Weights of a small GPT-style language model, trained from scratch on English Wikipedia: no biases in attention or MLP.
Each number is 50 + 12 x the weight over its row's rms, rounded and kept within 0 to 99. Layers, rows and columns count from 0. The size before them is the row's rms in percent of the matrix's.

# layer 12 MLP up, 256x96, rms 0.0876, rows 33-57, columns 0-95
103:61 63 37 52 45 48 44 48 53 56 58 40 38 62 37 46 47 71 45 35 52 58 53 53 39 45 53 67 74 51 52 59 55 29 56 47 48 53 60 34 77 52 35 35 61 53 21 38 40 63 36 31 60 64 72 41 44 71 67 54 49 53 50 64 60 39 32 43 54 54 58 36 39 41 33 71 44 56 57 61 78 52 50 68 32 59 66 48 49 21 49 40 60 56 55 52
097:43 29 66 38 47 61 46 56 38 58 51 57 61 46 59 66 46 48 35 57 54 39 47 52 50 57 46 36 41 71 30 37 59 57 78 35 66 72 27 52 44 70 71 64 58 34 56 51 68 61 30 51 74 42 61 51 60 54 48 47 56 49 42 35 39 63 66 44 43 70 33 46 24 57 43 61 34 55 49 43 66 24 67 55 45 58 47 52 50 43 48 38 50 48 57 63
088:49 40 31 54 55 51 56 43 50 40 31 47 52 56 50 57 61 25 57 57 71 40 42 42 48 47 48 55 68 70 51 47 52 43 53 52 56 78 40 81 49 70 42 39 48 40 50 31 55 49 53 41 60 38 56 59 51 38 38 53 58 25 33 60 46 53 62 63 53 60 51 56 68 79 33 61 36 42 58 29 36 82 42 41 31 38 50 34 67 65 56 53 46 54 45 56
090:37 26 55 39 50 54 51 42 42 42 35 68 56 59 52 37 56 47 52 56 44 56 30 48 43 51 34 67 56 56 30 54 57 51 39 64 31 37 38 35 63 49 36 58 47 48 47 46 58 83 63 57 74 66 57 64 54 39 51 49 54 58 19 48 36 48 67 62 52 44 49 59 53 36 62 39 58 40 33 66 66 67 48 53 44 38 23 34 57 60 62 49 70 74 56 57
108:67 50 63 51 49 45 31 53 43 25 46 40 40 38 50 52 54 46 57 49 36 43 78 45 79 35 44 53 23 36 63 44 35 65 46 29 39 31 49 36 32 55 22 64 41 55 50 64 53 41 52 47 55 48 59 45 44 40 68 53 57 39 53 63 33 23 35 45 51 21 52 62 55 49 67 41 53 48 69 52 32 48 52 56 39 54 48 46 44 66 61 44 60 64 43 51
100:69 60 48 71 65 44 28 64 49 55 58 30 34 42 31 63 53 42 50 38 64 68 49 65 48 45 44 19 40 38 55 51 53 55 48 44 44 46 30 53 58 64 60 78 37 47 65 53 58 46 41 38 30 41 50 42 66 42 42 38 46 45 61 48 57 79 40 49 45 49 51 40 42 56 66 20 55 47 43 56 47 42 50 30 74 36 64 43 42 49 52 63 45 54 56 66
105:38 55 31 46 53 14 41 62 37 40 45 50 70 30 28 55 29 26 63 53 50 62 66 57 53 47 54 38 40 31 52 57 30 56 62 70 59 37 53 54 39 60 52 41 46 31 28 65 55 50 57 36 55 54 25 61 45 44 30 50 43 56 44 47 37 38 57 49 47 56 69 37 47 46 50 54 35 59 39 54 60 62 46 72 24 44 59 56 49 39 60 62 53 51 41 54
103:63 50 68 38 69 50 39 48 57 55 58 35 53 54 42 55 24 45 66 55 35 51 57 55 65 64 54 65 36 54 62 31 52 56 57 56 56 55 26 35 45 42 36 62 36 35 52 55 43 56 47 40 34 20 32 59 59 63 49 58 55 66 66 44 58 47 79 43 38 70 47 33 74 43 59 57 39 36 35 45 52 38 55 56 56 65 44 50 46 36 73 58 60 39 61 35
112:62 51 39 29 24 54 70 54 37 38 65 56 71 32 40 45 47 48 43 59 37 44 59 62 41 43 60 40 54 43 52 50 48 37 61 34 54 45 31 48 26 45 57 54 39 38 47 54 67 27 31 53 47 44 39 71 57 60 52 36 53 61 63 55 25 47 54 43 47 49 65 63 69 53 54 35 32 78 47 40 62 47 47 45 39 43 34 43 36 71 50 59 73 40 68 52
079:63 41 44 38 39 41 49 42 29 50 65 50 54 45 42 48 61 60 44 58 42 50 60 45 57 62 49 51 64 43 58 49 45 59 86 48 33 45 46 63 74 57 30 64 51 50 45 70 44 67 59 63 49 59 34 20 46 31 58 37 46 66 45 44 36 54 55 31 37 59 81 43 42 41 55 58 60 52 35 37 73 41 57 36 44 42 57 53 31 53 42 54 40 53 22 39
104:58 55 43 58 41 42 32 43 78 65 45 42 66 58 44 44 55 32 48 43 52 51 35 46 49 38 75 50 59 51 60 63 54 70 43 37 26 56 16 58 42 37 54 54 45 42 57 49 38 55 36 41 54 33 71 41 42 56 61 22 46 32 48 42 27 35 61 48 44 70 48 53 43 42 55 39 52 48 61 36 47 58 33 38 47 44 60 48 59 57 79 65 53 46 67 65
093:66 59 51 61 38 48 59 70 27 50 51 54 55 64 45 44 67 40 43 66 54 63 42 54 69 54 38 59 51 44 40 46 39 68 43 62 47 47 54 62 54 56 50 42 51 70 50 33 44 66 59 57 23 27 65 38 38 48 53 51 61 51 55 37 42 39 67 29 33 65 69 61 65 54 51 49 55 39 29 57 78 70 62 39 46 71 54 38 57 79 55 51 41 43 39 51
086:60 48 36 48 70 65 52 64 47 37 73 41 34 58 58 44 51 48 71 44 22 43 31 60 57 52 56 46 29 32 34 67 43 45 31 63 51 39 47 62 56 45 39 37 28 40 37 48 32 45 48 29 42 58 53 63 51 44 48 43 61 49 75 47 71 36 49 42 41 31 64 53 45 33 58 56 60 44 58 48 36 43 66 72 35 52 34 31 63 41 55 50 50 45 60 35
096:54 80 46 57 35 33 48 46 52 60 53 38 42 43 72 63 51 69 55 36 57 57 32 49 48 51 55 35 45 43 73 62 50 53 37 27 54 40 71 43 43 56 36 41 40 35 41 61 43 32 74 60 44 56 41 65 42 38 51 47 42 63 48 41 26 63 57 55 64 28 49 55 55 45 62 71 39 57 73 47 76 50 57 42 60 48 51 44 31 32 31 54 34 50 46 41
104:50 73 51 53 74 64 58 23 46 65 70 49 50 70 44 51 42 47 36 54 45 56 61 26 66 34 48 18 54 21 24 53 68 44 42 43 40 35 42 64 56 55 60 57 62 52 40 51 47 53 42 34 46 51 47 71 65 58 63 58 49 43 55 55 55 53 41 60 66 39 74 50 62 53 41 63 47 57 66 38 48 37 58 60 56 27 52 40 56 50 57 65 58 35 52 54
097:62 52 52 48 59 58 45 39 72 37 32 82 69 38 45 63 63 45 47 72 42 65 61 61 50 43 65 25 55 41 33 44 47 56 53 56 58 49 43 49 44 45 74 38 68 55 42 70 43 34 60 41 67 66 51 35 35 42 49 53 69 57 35 40 46 51 29 61 64 56 63 55 43 65 27 34 54 51 47 29 35 64 48 39 61 49 57 71 39 56 43 38 47 41 58 47
121:43 42 45 78 59 58 32 49 53 57 45 36 37 46 36 45 62 40 50 32 55 50 20 63 40 47 42 44 57 62 57 63 65 55 63 63 45 66 54 58 39 54 53 32 69 66 68 53 35 43 57 42 51 53 36 47 46 53 59 65 57 34 50 66 61 65 45 49 56 69 48 38 42 52 38 33 41 35 20 53 37 49 56 68 70 54 52 51 49 64 60 51 61 72 42 81
095:31 32 31 44 39 50 32 47 56 68 44 29 39 51 65 64 65 50 50 27 33 64 53 55 52 33 64 36 42 53 53 47 63 50 53 49 46 61 56 47 56 41 54 53 39 49 54 61 59 73 43 46 56 60 49 54 52 41 76 76 32 66 46 46 58 30 43 67 77 71 53 35 38 32 64 49 53 60 62 40 62 50 48 59 47 62 41 32 69 30 50 38 37 46 50 44
088:28 50 51 44 40 46 40 64 51 60 55 63 53 66 57 63 51 52 41 54 69 42 32 59 43 47 62 37 47 64 56 33 67 61 70 36 40 55 52 55 56 36 59 44 69 66 78 56 38 60 47 48 55 57 43 51 54 61 50 37 23 57 45 56 56 41 64 47 62 79 53 50 68 77 28 64 67 47 68 64 46 77 43 63 42 34 50 40 33 46 44 53 49 51 39 57
100:54 56 60 57 63 52 57 25 48 64 51 28 60 45 58 58 53 38 38 61 74 69 45 62 31 53 34 52 43 43 52 47 52 44 48 18 47 48 57 23 22 46 56 50 61 46 52 54 40 30 44 43 52 57 30 42 54 70 22 51 44 35 70 40 50 44 46 45 56 48 54 40 24 52 43 27 68 66 56 56 54 49 45 62 58 44 58 57 40 48 32 45 26 41 57 54
088:41 28 46 71 32 61 43 46 53 65 66 58 51 42 46 43 33 50 53 60 52 43 73 65 51 46 31 79 53 62 67 50 49 57 71 55 41 61 49 42 51 55 49 40 57 28 43 64 49 57 41 54 32 25 80 66 28 41 56 43 65 54 59 58 47 37 43 64 25 55 51 65 64 43 47 46 43 57 40 54 55 43 46 28 40 55 44 62 47 55 34 60 49 59 26 55
099:40 57 30 59 50 45 52 46 50 53 56 38 29 52 53 47 54 58 43 56 34 66 42 68 70 42 44 70 36 50 69 52 70 51 46 49 49 75 53 47 53 49 57 30 48 44 73 56 52 53 55 58 36 26 58 64 40 60 47 41 66 48 57 59 68 45 59 75 57 60 40 77 26 57 46 26 72 45 32 63 37 40 43 60 61 64 62 59 57 44 29 46 35 48 54 46
115:59 57 49 67 64 31 34 56 58 59 38 37 37 56 34 36 65 45 68 61 38 50 40 62 65 63 44 49 63 45 46 54 29 46 50 59 40 27 50 28 47 53 39 45 37 51 44 61 45 32 57 42 50 36 58 43 34 50 48 48 53 61 72 54 43 41 19 64 56 34 32 37 67 47 46 43 49 80 39 45 65 70 50 57 43 38 44 56 66 65 45 51 52 79 45 37
116:51 76 70 76 45 40 47 39 51 55 65 64 57 43 65 51 52 53 37 39 43 60 44 42 45 53 42 54 53 46 51 34 43 52 45 55 65 26 65 36 49 45 22 55 62 52 43 33 46 36 71 41 35 62 46 44 43 48 56 37 44 41 56 47 41 38 63 38 51 37 36 49 48 65 62 53 44 49 59 73 50 54 38 35 42 94 72 37 49 69 60 55 63 45 64 58
120:47 31 64 51 50 56 48 54 47 65 56 44 34 43 41 77 48 48 48 31 56 70 39 50 70 53 26 46 42 34 20 43 38 48 42 64 40 40 57 52 62 53 64 56 37 50 35 38 60 72 63 58 48 58 56 46 50 64 55 41 30 67 16 70 51 53 68 43 42 53 54 51 42 35 33 50 53 43 30 55 74 59 66 56 54 44 40 61 57 53 49 64 50 32 55 64
# layer 12 MLP down (transposed), 256x96, rms 0.0811, rows 33-56, columns 0-95
106:43 32 42 41 43 43 65 61 56 63 36 44 48 35 53 47 59 41 61 48 46 62 68 58 67 67 55 15 74 71 40 34 52 59 38 53 44 41 54 48 47 28 55 51 51 48 64 40 34 63 62 57 52 56 50 63 63 51 44 41 55 67 48 52 45 64 64 50 73 55 41 55 60 72 51 39 53 36 44 49 21 52 60 31 44 53 48 61 48 66 64 12 44 51 51 42
099:51 68 44 36 60 62 39 63 64 46 34 64 47 53 54 35 41 56 39 71 66 39 56 52 48 69 44 48 59 17 61 58 68 31 52 47 45 28 54 49 63 25 53 42 62 57 49 72 27 53 56 45 38 46 50 66 59 57 43 81 36 38 42 58 35 35 38 46 77 49 34 47 55 43 71 57 40 54 42 55 55 56 48 65 60 56 36 60 63 50 55 46 39 62 56 39
098:50 38 61 55 41 65 62 54 41 43 62 42 39 33 55 52 47 65 43 57 28 62 33 75 68 60 50 55 50 33 50 55 68 41 29 49 52 64 36 23 54 36 73 33 62 60 52 81 43 48 56 60 51 48 62 63 68 58 61 55 51 69 54 60 32 52 47 52 53 62 57 49 57 29 63 25 64 47 45 61 46 38 37 40 52 46 57 62 35 45 48 65 51 31 62 58
090:61 70 53 45 54 56 18 50 61 43 39 49 42 53 42 45 46 50 71 63 52 30 24 18 39 38 63 45 39 60 75 41 45 25 50 59 40 49 47 43 47 34 43 56 52 49 46 51 55 49 31 48 48 55 61 42 53 72 52 59 73 44 73 35 66 51 44 46 60 61 29 47 61 63 40 51 52 55 68 57 43 35 52 72 49 50 63 49 43 59 48 43 51 26 56 31
108:58 66 67 34 71 41 22 25 62 50 46 44 23 53 47 41 43 53 59 54 60 38 57 45 69 42 55 55 41 30 52 51 24 67 68 53 48 40 48 53 62 65 64 51 28 46 42 62 49 47 48 53 51 50 44 28 57 55 44 42 48 47 53 39 43 64 67 68 47 39 38 39 59 53 69 54 53 43 51 40 23 67 62 43 49 53 51 31 43 64 52 80 39 57 39 40
096:40 43 52 39 56 60 58 33 67 48 34 46 49 50 61 45 45 54 60 64 32 16 53 60 61 59 67 62 44 08 57 58 58 53 51 36 54 67 39 33 39 74 49 54 54 58 46 48 54 48 55 61 64 53 42 48 56 63 75 69 52 58 30 65 33 51 58 54 69 41 56 60 54 56 41 56 74 58 45 50 55 52 55 70 47 57 38 60 37 37 53 49 56 36 70 62
109:63 39 72 23 74 44 64 58 43 76 41 54 38 46 51 55 59 52 50 54 44 50 39 31 74 23 48 58 62 68 62 42 43 60 50 37 65 32 60 65 59 26 44 60 44 51 59 44 34 53 50 49 46 54 57 53 48 49 59 62 38 49 54 57 58 61 46 53 38 50 40 50 47 37 42 49 58 55 76 60 55 64 25 60 43 57 42 66 55 64 30 76 54 72 39 48
103:70 56 39 62 63 57 32 54 44 59 60 55 59 49 39 36 59 45 56 54 35 64 39 51 70 46 39 29 74 59 53 49 37 57 29 47 60 56 56 55 48 56 48 38 75 53 52 64 69 55 60 43 51 63 60 58 35 67 54 20 45 58 67 66 50 51 42 45 29 42 44 74 44 67 56 36 33 29 64 41 39 50 42 44 68 49 50 42 44 76 45 47 38 51 36 33
111:46 37 71 56 63 39 33 57 46 24 42 50 41 58 50 33 48 45 34 57 51 43 39 71 67 20 49 48 53 37 49 19 53 62 43 57 59 17 49 49 39 56 41 46 62 46 62 56 49 56 48 55 48 49 59 47 68 51 39 46 48 54 54 56 39 71 43 65 42 31 60 60 74 72 58 72 49 38 43 69 33 49 36 54 62 49 45 40 42 59 49 41 46 47 41 77
100:61 67 42 79 66 41 39 36 46 58 59 41 37 57 64 65 51 41 48 63 51 79 51 44 38 34 64 45 29 69 48 38 39 54 39 58 61 44 47 43 39 33 52 49 61 60 37 31 46 59 39 26 31 41 73 40 40 51 57 34 27 44 37 56 58 40 45 65 64 44 37 41 67 73 29 37 44 50 53 46 39 56 57 65 58 61 42 46 57 38 61 46 48 46 58 50
100:49 36 56 42 61 54 44 41 24 41 66 58 46 50 44 51 57 56 73 31 45 52 52 49 38 82 31 43 60 61 32 50 48 32 67 49 65 54 70 47 54 30 43 52 46 49 41 40 46 33 67 56 47 39 51 64 68 54 50 61 66 44 46 58 70 78 52 45 47 35 44 39 51 55 44 54 47 37 35 77 53 36 60 53 69 52 40 51 28 56 34 24 60 60 47 53
104:25 44 52 43 47 54 61 53 39 43 40 58 55 48 44 66 33 55 41 38 49 45 32 69 57 52 44 55 35 55 46 37 61 40 57 47 60 49 60 60 39 38 39 52 62 33 70 56 59 40 49 68 59 47 42 73 31 57 62 49 49 55 47 55 71 41 44 68 75 63 35 41 29 39 15 62 39 67 53 45 48 48 32 72 37 40 58 49 56 56 55 51 60 17 41 53
103:62 48 58 56 49 56 67 38 70 70 50 53 40 59 66 51 70 67 50 27 81 53 53 34 40 73 60 57 56 60 45 46 67 46 41 31 45 52 56 51 43 18 43 69 47 61 27 27 62 51 42 58 53 55 55 56 52 61 61 54 48 54 41 70 72 66 24 59 52 52 48 59 49 73 34 52 44 43 44 46 55 67 44 62 54 43 54 62 55 67 56 62 39 51 47 54
090:40 44 65 33 46 37 32 61 36 58 59 50 62 60 45 30 45 47 43 54 53 56 68 30 43 62 38 52 64 34 36 42 55 47 35 55 54 33 59 34 67 51 37 41 50 42 56 41 52 52 33 38 50 61 42 48 64 47 37 44 55 37 79 42 67 45 43 55 51 48 39 43 39 31 31 42 45 61 34 43 35 47 59 70 34 33 48 49 68 80 29 57 50 61 60 77
104:57 44 37 46 42 39 40 73 56 52 55 58 40 48 41 39 51 61 49 29 47 29 46 48 58 53 37 53 44 35 56 47 52 54 71 34 66 60 45 46 50 58 18 47 55 35 40 58 21 36 39 54 61 63 43 51 50 37 45 43 35 45 57 32 59 46 84 35 70 34 57 53 61 49 59 48 66 44 33 39 72 71 37 41 54 54 54 57 42 42 60 65 42 61 69 67
094:56 53 29 51 51 51 25 38 37 67 47 61 58 47 63 74 49 21 47 15 54 37 32 39 49 35 30 42 47 44 51 32 46 45 27 51 62 52 46 57 44 59 62 69 32 54 62 73 49 58 54 58 58 52 70 45 56 53 59 56 61 48 55 32 60 41 25 43 41 44 67 48 60 51 46 45 53 60 70 60 30 30 57 46 43 52 48 47 64 37 54 35 39 42 48 44
110:66 58 60 46 38 62 67 53 49 64 37 54 32 63 52 48 50 51 49 39 50 61 44 26 43 41 49 37 76 75 53 51 49 48 53 48 60 08 57 47 45 51 68 67 47 42 55 45 63 50 42 37 53 74 51 35 64 45 57 38 67 70 50 48 40 52 47 31 71 59 67 52 31 21 53 35 41 48 58 46 45 59 50 24 55 46 59 44 51 47 56 47 53 42 30 49
105:51 60 49 41 66 49 48 50 47 53 67 60 49 51 34 43 48 42 26 56 49 54 48 35 45 59 30 71 84 72 41 49 46 48 45 50 46 64 48 52 54 24 49 48 54 61 51 58 47 42 47 23 21 39 41 44 67 53 52 48 59 53 43 61 45 55 29 44 12 45 47 55 41 36 36 63 44 37 50 31 63 52 62 52 50 55 43 50 56 44 50 09 54 56 43 43
103:58 49 59 36 70 53 48 43 58 65 39 42 43 35 41 39 48 59 45 29 48 53 61 64 34 65 59 58 70 62 42 59 50 55 36 40 37 39 54 27 61 48 43 33 58 42 54 54 32 51 58 41 53 63 50 52 79 66 54 51 66 41 13 67 38 42 38 47 46 40 55 45 38 45 65 41 28 62 29 48 63 42 69 52 63 61 53 66 45 46 32 38 47 33 54 63
094:52 52 43 59 36 51 41 69 57 31 48 68 41 56 48 38 30 62 50 51 42 64 44 25 62 42 63 40 48 56 49 38 48 59 59 57 53 78 35 57 77 32 64 70 54 63 48 59 55 73 48 63 32 61 47 44 51 35 57 42 49 55 25 49 43 75 51 42 35 44 47 62 60 69 41 62 40 35 38 35 56 55 42 53 43 46 63 48 61 45 82 56 63 53 41 38
091:36 29 48 63 25 48 62 49 37 52 40 73 19 56 67 64 70 69 46 56 62 66 30 39 58 43 31 56 49 49 56 37 27 44 44 63 76 24 59 55 38 56 74 50 52 59 62 61 41 55 50 44 58 35 54 58 62 46 46 45 41 66 41 43 40 44 42 74 33 55 52 59 64 42 54 43 52 68 39 61 42 45 58 56 61 65 42 49 54 52 56 47 50 66 37 53
102:63 58 59 42 54 70 48 47 40 31 53 84 45 60 38 53 47 32 51 74 77 39 44 75 35 62 54 44 41 62 43 50 44 47 53 50 31 34 46 55 39 08 65 57 35 44 47 69 60 62 63 56 48 58 65 60 57 56 68 35 54 54 51 54 56 63 45 39 44 58 66 53 42 45 51 39 55 57 52 65 33 50 56 41 33 46 45 55 53 21 53 65 47 53 50 53
103:49 33 64 60 50 51 65 48 54 43 74 57 52 64 45 41 36 60 20 65 54 55 58 47 56 42 32 51 80 82 49 51 38 41 44 41 68 50 52 62 54 28 51 61 65 27 49 46 54 65 39 67 47 70 59 54 37 50 51 46 56 39 27 44 64 51 57 61 72 66 52 62 52 42 48 61 47 70 58 56 61 33 63 56 66 44 40 50 43 26 39 58 47 56 53 46
109:58 64 75 60 29 61 24 35 47 64 38 43 53 38 36 50 42 42 53 29 55 60 53 48 45 62 47 38 55 42 55 48 59 61 63 48 45 77 58 42 43 62 20 40 40 77 59 27 48 48 63 40 47 48 36 54 51 48 39 60 54 41 43 57 39 36 42 37 15 65 41 46 26 75 43 55 46 36 54 47 39 56 53 61 52 58 56 45 41 40 52 57 36 42 49 61
# layer 12 MLP gate, 256x96, rms 0.0864, rows 34-57, columns 0-95
096:47 46 38 65 50 64 41 39 44 47 63 57 44 72 24 39 49 54 51 69 38 54 47 40 56 24 46 54 50 52 62 67 61 66 54 43 33 71 52 39 66 57 38 50 39 49 38 55 59 39 44 38 36 62 48 29 56 39 55 63 49 32 59 52 72 49 51 59 53 42 44 52 40 67 32 69 25 52 56 78 50 53 44 48 44 45 58 81 33 33 53 54 39 43 39 72
096:46 35 56 36 65 63 73 27 47 43 40 40 56 55 45 36 40 63 49 65 52 53 40 74 48 64 52 64 71 40 41 45 66 46 53 75 26 32 53 47 57 49 67 44 67 51 54 66 64 60 47 68 68 47 34 52 37 55 61 67 46 51 66 59 49 46 64 61 64 57 57 44 53 36 58 37 49 34 25 57 51 54 51 54 49 47 59 61 37 69 43 42 30 58 50 20
087:48 64 40 59 41 42 38 50 54 46 53 26 52 33 54 67 43 65 43 17 59 35 59 65 58 55 67 43 39 50 50 47 36 52 60 47 67 42 48 58 23 33 46 41 43 37 24 38 47 49 69 38 39 39 40 64 31 41 55 46 25 39 53 54 50 59 37 65 25 39 45 53 58 48 49 52 50 52 72 35 47 54 73 54 46 41 58 45 37 60 54 53 67 59 28 31
111:39 51 39 52 65 70 54 52 57 74 55 48 47 55 46 39 56 30 55 63 59 45 56 46 39 61 38 30 59 60 60 69 56 45 65 62 52 59 47 48 69 58 67 33 37 49 25 34 49 40 61 54 36 60 67 44 52 64 47 61 23 39 48 65 63 67 72 57 68 61 71 40 35 38 52 49 48 47 26 48 54 39 61 42 46 45 54 31 44 63 36 54 29 28 50 41
098:65 64 26 36 55 54 61 78 26 30 56 55 50 54 48 16 55 43 58 60 47 44 58 28 49 52 68 58 45 43 38 46 52 49 55 57 40 59 71 72 52 33 49 71 35 53 46 62 36 37 43 20 49 43 63 51 53 38 38 53 56 48 58 33 51 36 54 66 42 55 44 60 45 48 63 67 52 39 64 53 42 67 59 45 61 47 59 17 51 56 60 52 58 49 57 49
105:48 56 69 38 27 47 39 49 63 76 57 46 46 57 68 59 42 55 67 31 48 68 30 46 54 41 27 54 52 53 44 55 51 39 57 56 35 39 39 44 66 45 36 33 66 30 40 50 43 28 61 47 66 37 44 53 59 59 41 61 65 50 38 27 69 55 63 63 69 64 40 60 55 44 46 44 52 43 63 25 43 49 66 38 45 43 62 41 61 67 57 42 40 35 38 68
106:44 27 51 30 40 28 54 59 42 55 57 57 54 18 60 61 32 37 41 58 52 30 41 52 51 53 60 34 36 56 64 57 57 64 39 55 57 70 66 48 88 49 37 39 51 59 53 52 41 44 46 38 69 46 54 31 71 41 46 46 58 53 46 43 58 54 51 54 53 52 54 36 39 53 84 58 60 64 44 51 58 53 43 54 61 52 57 44 48 26 40 62 38 30 58 32
115:55 36 45 55 55 48 47 51 56 86 55 39 50 59 67 54 44 30 42 60 53 74 35 56 41 71 32 54 42 49 45 33 55 41 37 58 53 48 75 51 66 59 42 53 63 63 26 41 52 80 34 63 51 37 60 52 54 55 61 36 58 54 40 38 76 49 36 52 61 42 49 44 39 49 58 66 51 57 65 51 44 50 49 82 72 60 53 59 59 55 44 70 41 50 57 62
097:64 38 50 39 49 58 55 57 47 43 59 42 66 40 46 34 59 61 66 56 65 24 54 58 62 68 41 62 46 54 45 54 62 57 81 55 46 62 60 41 64 55 43 43 42 50 33 60 46 32 54 80 45 49 30 22 57 53 54 45 52 68 45 53 44 71 54 25 27 34 57 56 52 49 64 49 66 42 46 61 74 33 37 52 48 39 64 49 38 47 46 64 37 44 36 37
090:34 34 34 64 18 50 49 57 44 73 75 57 68 46 38 51 45 43 60 20 72 46 61 30 52 41 62 47 55 44 60 49 47 62 47 63 52 35 50 63 18 52 56 36 53 65 55 68 49 59 56 66 33 26 48 67 53 42 54 50 36 54 55 52 45 56 57 68 43 44 30 48 49 60 66 49 43 43 58 43 64 63 59 55 47 42 49 65 75 44 40 45 56 43 51 59
097:52 43 59 41 50 40 39 39 41 49 34 44 55 51 41 51 25 52 49 79 49 56 66 42 42 45 37 52 44 53 44 62 43 59 38 53 53 57 80 50 60 59 82 59 52 68 53 40 44 61 66 35 49 42 50 21 47 44 46 25 47 61 71 54 38 37 60 46 63 40 59 67 33 53 46 57 38 35 44 52 63 42 58 34 73 75 35 52 56 62 45 52 25 45 43 40
107:63 44 66 53 52 33 38 42 41 65 21 59 52 59 49 51 57 56 42 59 76 61 64 30 44 72 59 49 51 65 48 44 76 55 56 38 51 56 51 30 40 41 42 60 87 61 70 51 52 48 64 42 73 47 57 47 58 62 46 49 43 54 49 55 37 48 38 52 66 47 54 59 33 67 33 55 66 48 33 49 54 52 43 50 43 51 76 79 35 44 44 46 51 65 39 50
092:50 67 52 59 53 60 65 78 57 58 46 42 52 40 39 69 52 53 59 43 48 74 66 64 56 53 42 72 46 53 56 49 58 45 41 40 45 56 46 43 36 50 41 48 49 50 38 50 37 65 52 63 77 74 56 54 63 61 30 70 25 32 61 39 62 61 49 60 18 59 38 46 54 45 49 39 52 36 65 43 61 58 75 54 43 51 42 59 24 36 43 50 62 45 35 55
108:45 42 32 60 75 42 58 46 37 33 66 35 55 45 56 71 57 56 49 51 44 41 57 70 41 41 60 49 40 61 45 42 53 45 40 57 37 50 57 53 54 58 67 46 47 45 42 52 80 55 41 26 72 36 34 29 49 59 46 51 69 37 44 67 42 42 34 50 67 51 55 69 32 64 36 48 39 29 59 51 46 37 33 62 81 62 61 40 37 48 44 49 54 43 45 29
102:46 58 46 58 41 55 66 37 50 44 40 67 48 53 67 53 42 51 32 64 41 72 46 47 44 44 55 31 55 40 46 70 42 46 38 60 56 64 36 26 65 53 56 46 55 46 43 71 34 50 58 47 50 53 41 59 54 37 47 50 49 56 61 53 34 39 37 54 79 37 70 68 39 58 20 50 55 51 58 33 42 71 39 42 64 22 78 45 31 42 37 60 34 56 54 51
105:37 53 42 55 52 52 41 47 47 37 61 36 37 47 44 38 40 62 56 42 40 73 26 61 32 38 33 32 58 44 49 47 64 48 28 64 54 66 46 53 39 60 66 43 44 65 67 66 45 42 61 25 38 40 60 37 69 56 57 35 47 49 49 55 65 36 52 70 51 47 60 41 44 51 51 57 59 25 59 54 42 50 42 51 79 35 82 46 58 63 52 69 53 49 30 46
106:51 30 61 55 55 46 43 50 43 62 65 39 36 61 41 56 69 51 24 51 45 47 39 31 34 34 22 53 71 56 49 46 56 58 65 45 34 46 54 36 53 47 55 53 61 66 50 34 50 61 44 47 44 54 55 36 42 55 70 77 58 55 51 52 40 47 47 51 32 48 63 54 37 57 74 58 43 44 45 68 57 34 57 33 46 53 32 59 64 55 40 27 31 42 47 14
097:51 59 50 34 51 50 48 64 41 60 39 67 33 48 48 55 61 47 41 32 65 64 45 44 27 53 45 72 56 43 51 56 52 42 53 50 47 55 54 32 52 49 65 47 47 45 51 31 15 32 58 50 47 22 66 50 61 66 47 53 61 40 51 51 30 43 26 35 35 49 60 48 56 36 67 40 27 84 53 54 31 40 52 51 58 57 41 56 49 69 34 60 56 33 50 64
094:33 46 50 53 54 54 55 69 47 65 58 69 47 38 55 30 38 50 47 58 54 51 60 21 34 59 53 56 64 51 56 59 43 56 38 43 61 22 56 60 63 58 65 58 47 54 43 43 39 30 39 39 51 33 61 59 71 50 45 43 57 51 54 75 45 70 52 59 16 25 38 62 59 41 40 69 48 62 56 55 32 44 40 45 43 33 45 52 62 46 59 64 45 31 28 40
092:48 83 65 35 54 50 34 59 24 74 36 59 60 48 30 45 40 32 40 41 43 41 77 57 49 65 65 45 47 53 48 61 56 42 44 40 57 26 48 56 76 46 47 34 57 29 64 42 39 32 58 53 40 46 59 48 65 37 38 50 58 25 56 60 56 43 66 36 44 55 63 55 49 54 46 67 24 43 55 41 55 46 49 61 59 52 45 62 48 36 48 56 42 41 48 70
102:41 43 58 40 80 45 55 57 51 63 59 46 41 44 54 68 50 67 29 60 37 46 71 37 71 44 40 43 65 48 51 55 61 50 49 49 51 61 50 52 54 56 73 51 29 60 64 53 88 36 57 46 48 44 45 75 40 69 55 65 56 45 42 57 54 36 54 54 77 38 65 77 27 55 54 43 45 65 47 34 33 51 45 35 57 54 43 57 54 46 39 57 50 53 38 63
111:47 50 48 31 34 37 28 49 71 62 59 57 59 51 39 45 35 22 34 62 45 64 57 38 30 53 57 47 51 41 58 41 74 58 33 44 74 57 46 58 62 53 49 50 60 56 54 51 50 45 53 38 68 33 61 56 68 69 57 49 45 54 49 46 42 44 57 73 42 41 57 38 24 75 66 46 55 40 50 50 37 21 44 49 53 38 64 51 51 60 59 42 31 27 64 50
101:33 63 61 53 39 45 39 76 69 42 45 49 47 29 32 49 46 38 58 49 35 43 55 48 41 15 39 54 51 70 43 54 47 59 36 39 63 57 51 47 58 59 39 62 66 35 57 39 42 45 46 53 60 69 45 41 68 61 45 74 55 48 60 35 52 58 43 67 49 78 34 42 57 55 41 56 63 55 64 65 36 55 43 57 48 15 51 51 68 54 35 58 38 53 47 64
100:32 43 38 35 49 51 38 61 62 49 49 59 68 39 32 41 34 36 39 43 39 57 52 53 49 40 40 70 52 32 63 52 61 60 50 47 60 64 46 60 49 38 55 39 39 49 31 41 48 23 36 38 49 17 56 54 42 33 56 66 33 54 35 44 37 52 36 49 69 43 39 45 44 59 32 46 54 73 73 57 24 55 43 45 38 48 58 38 36 61 71 53 43 60 66 45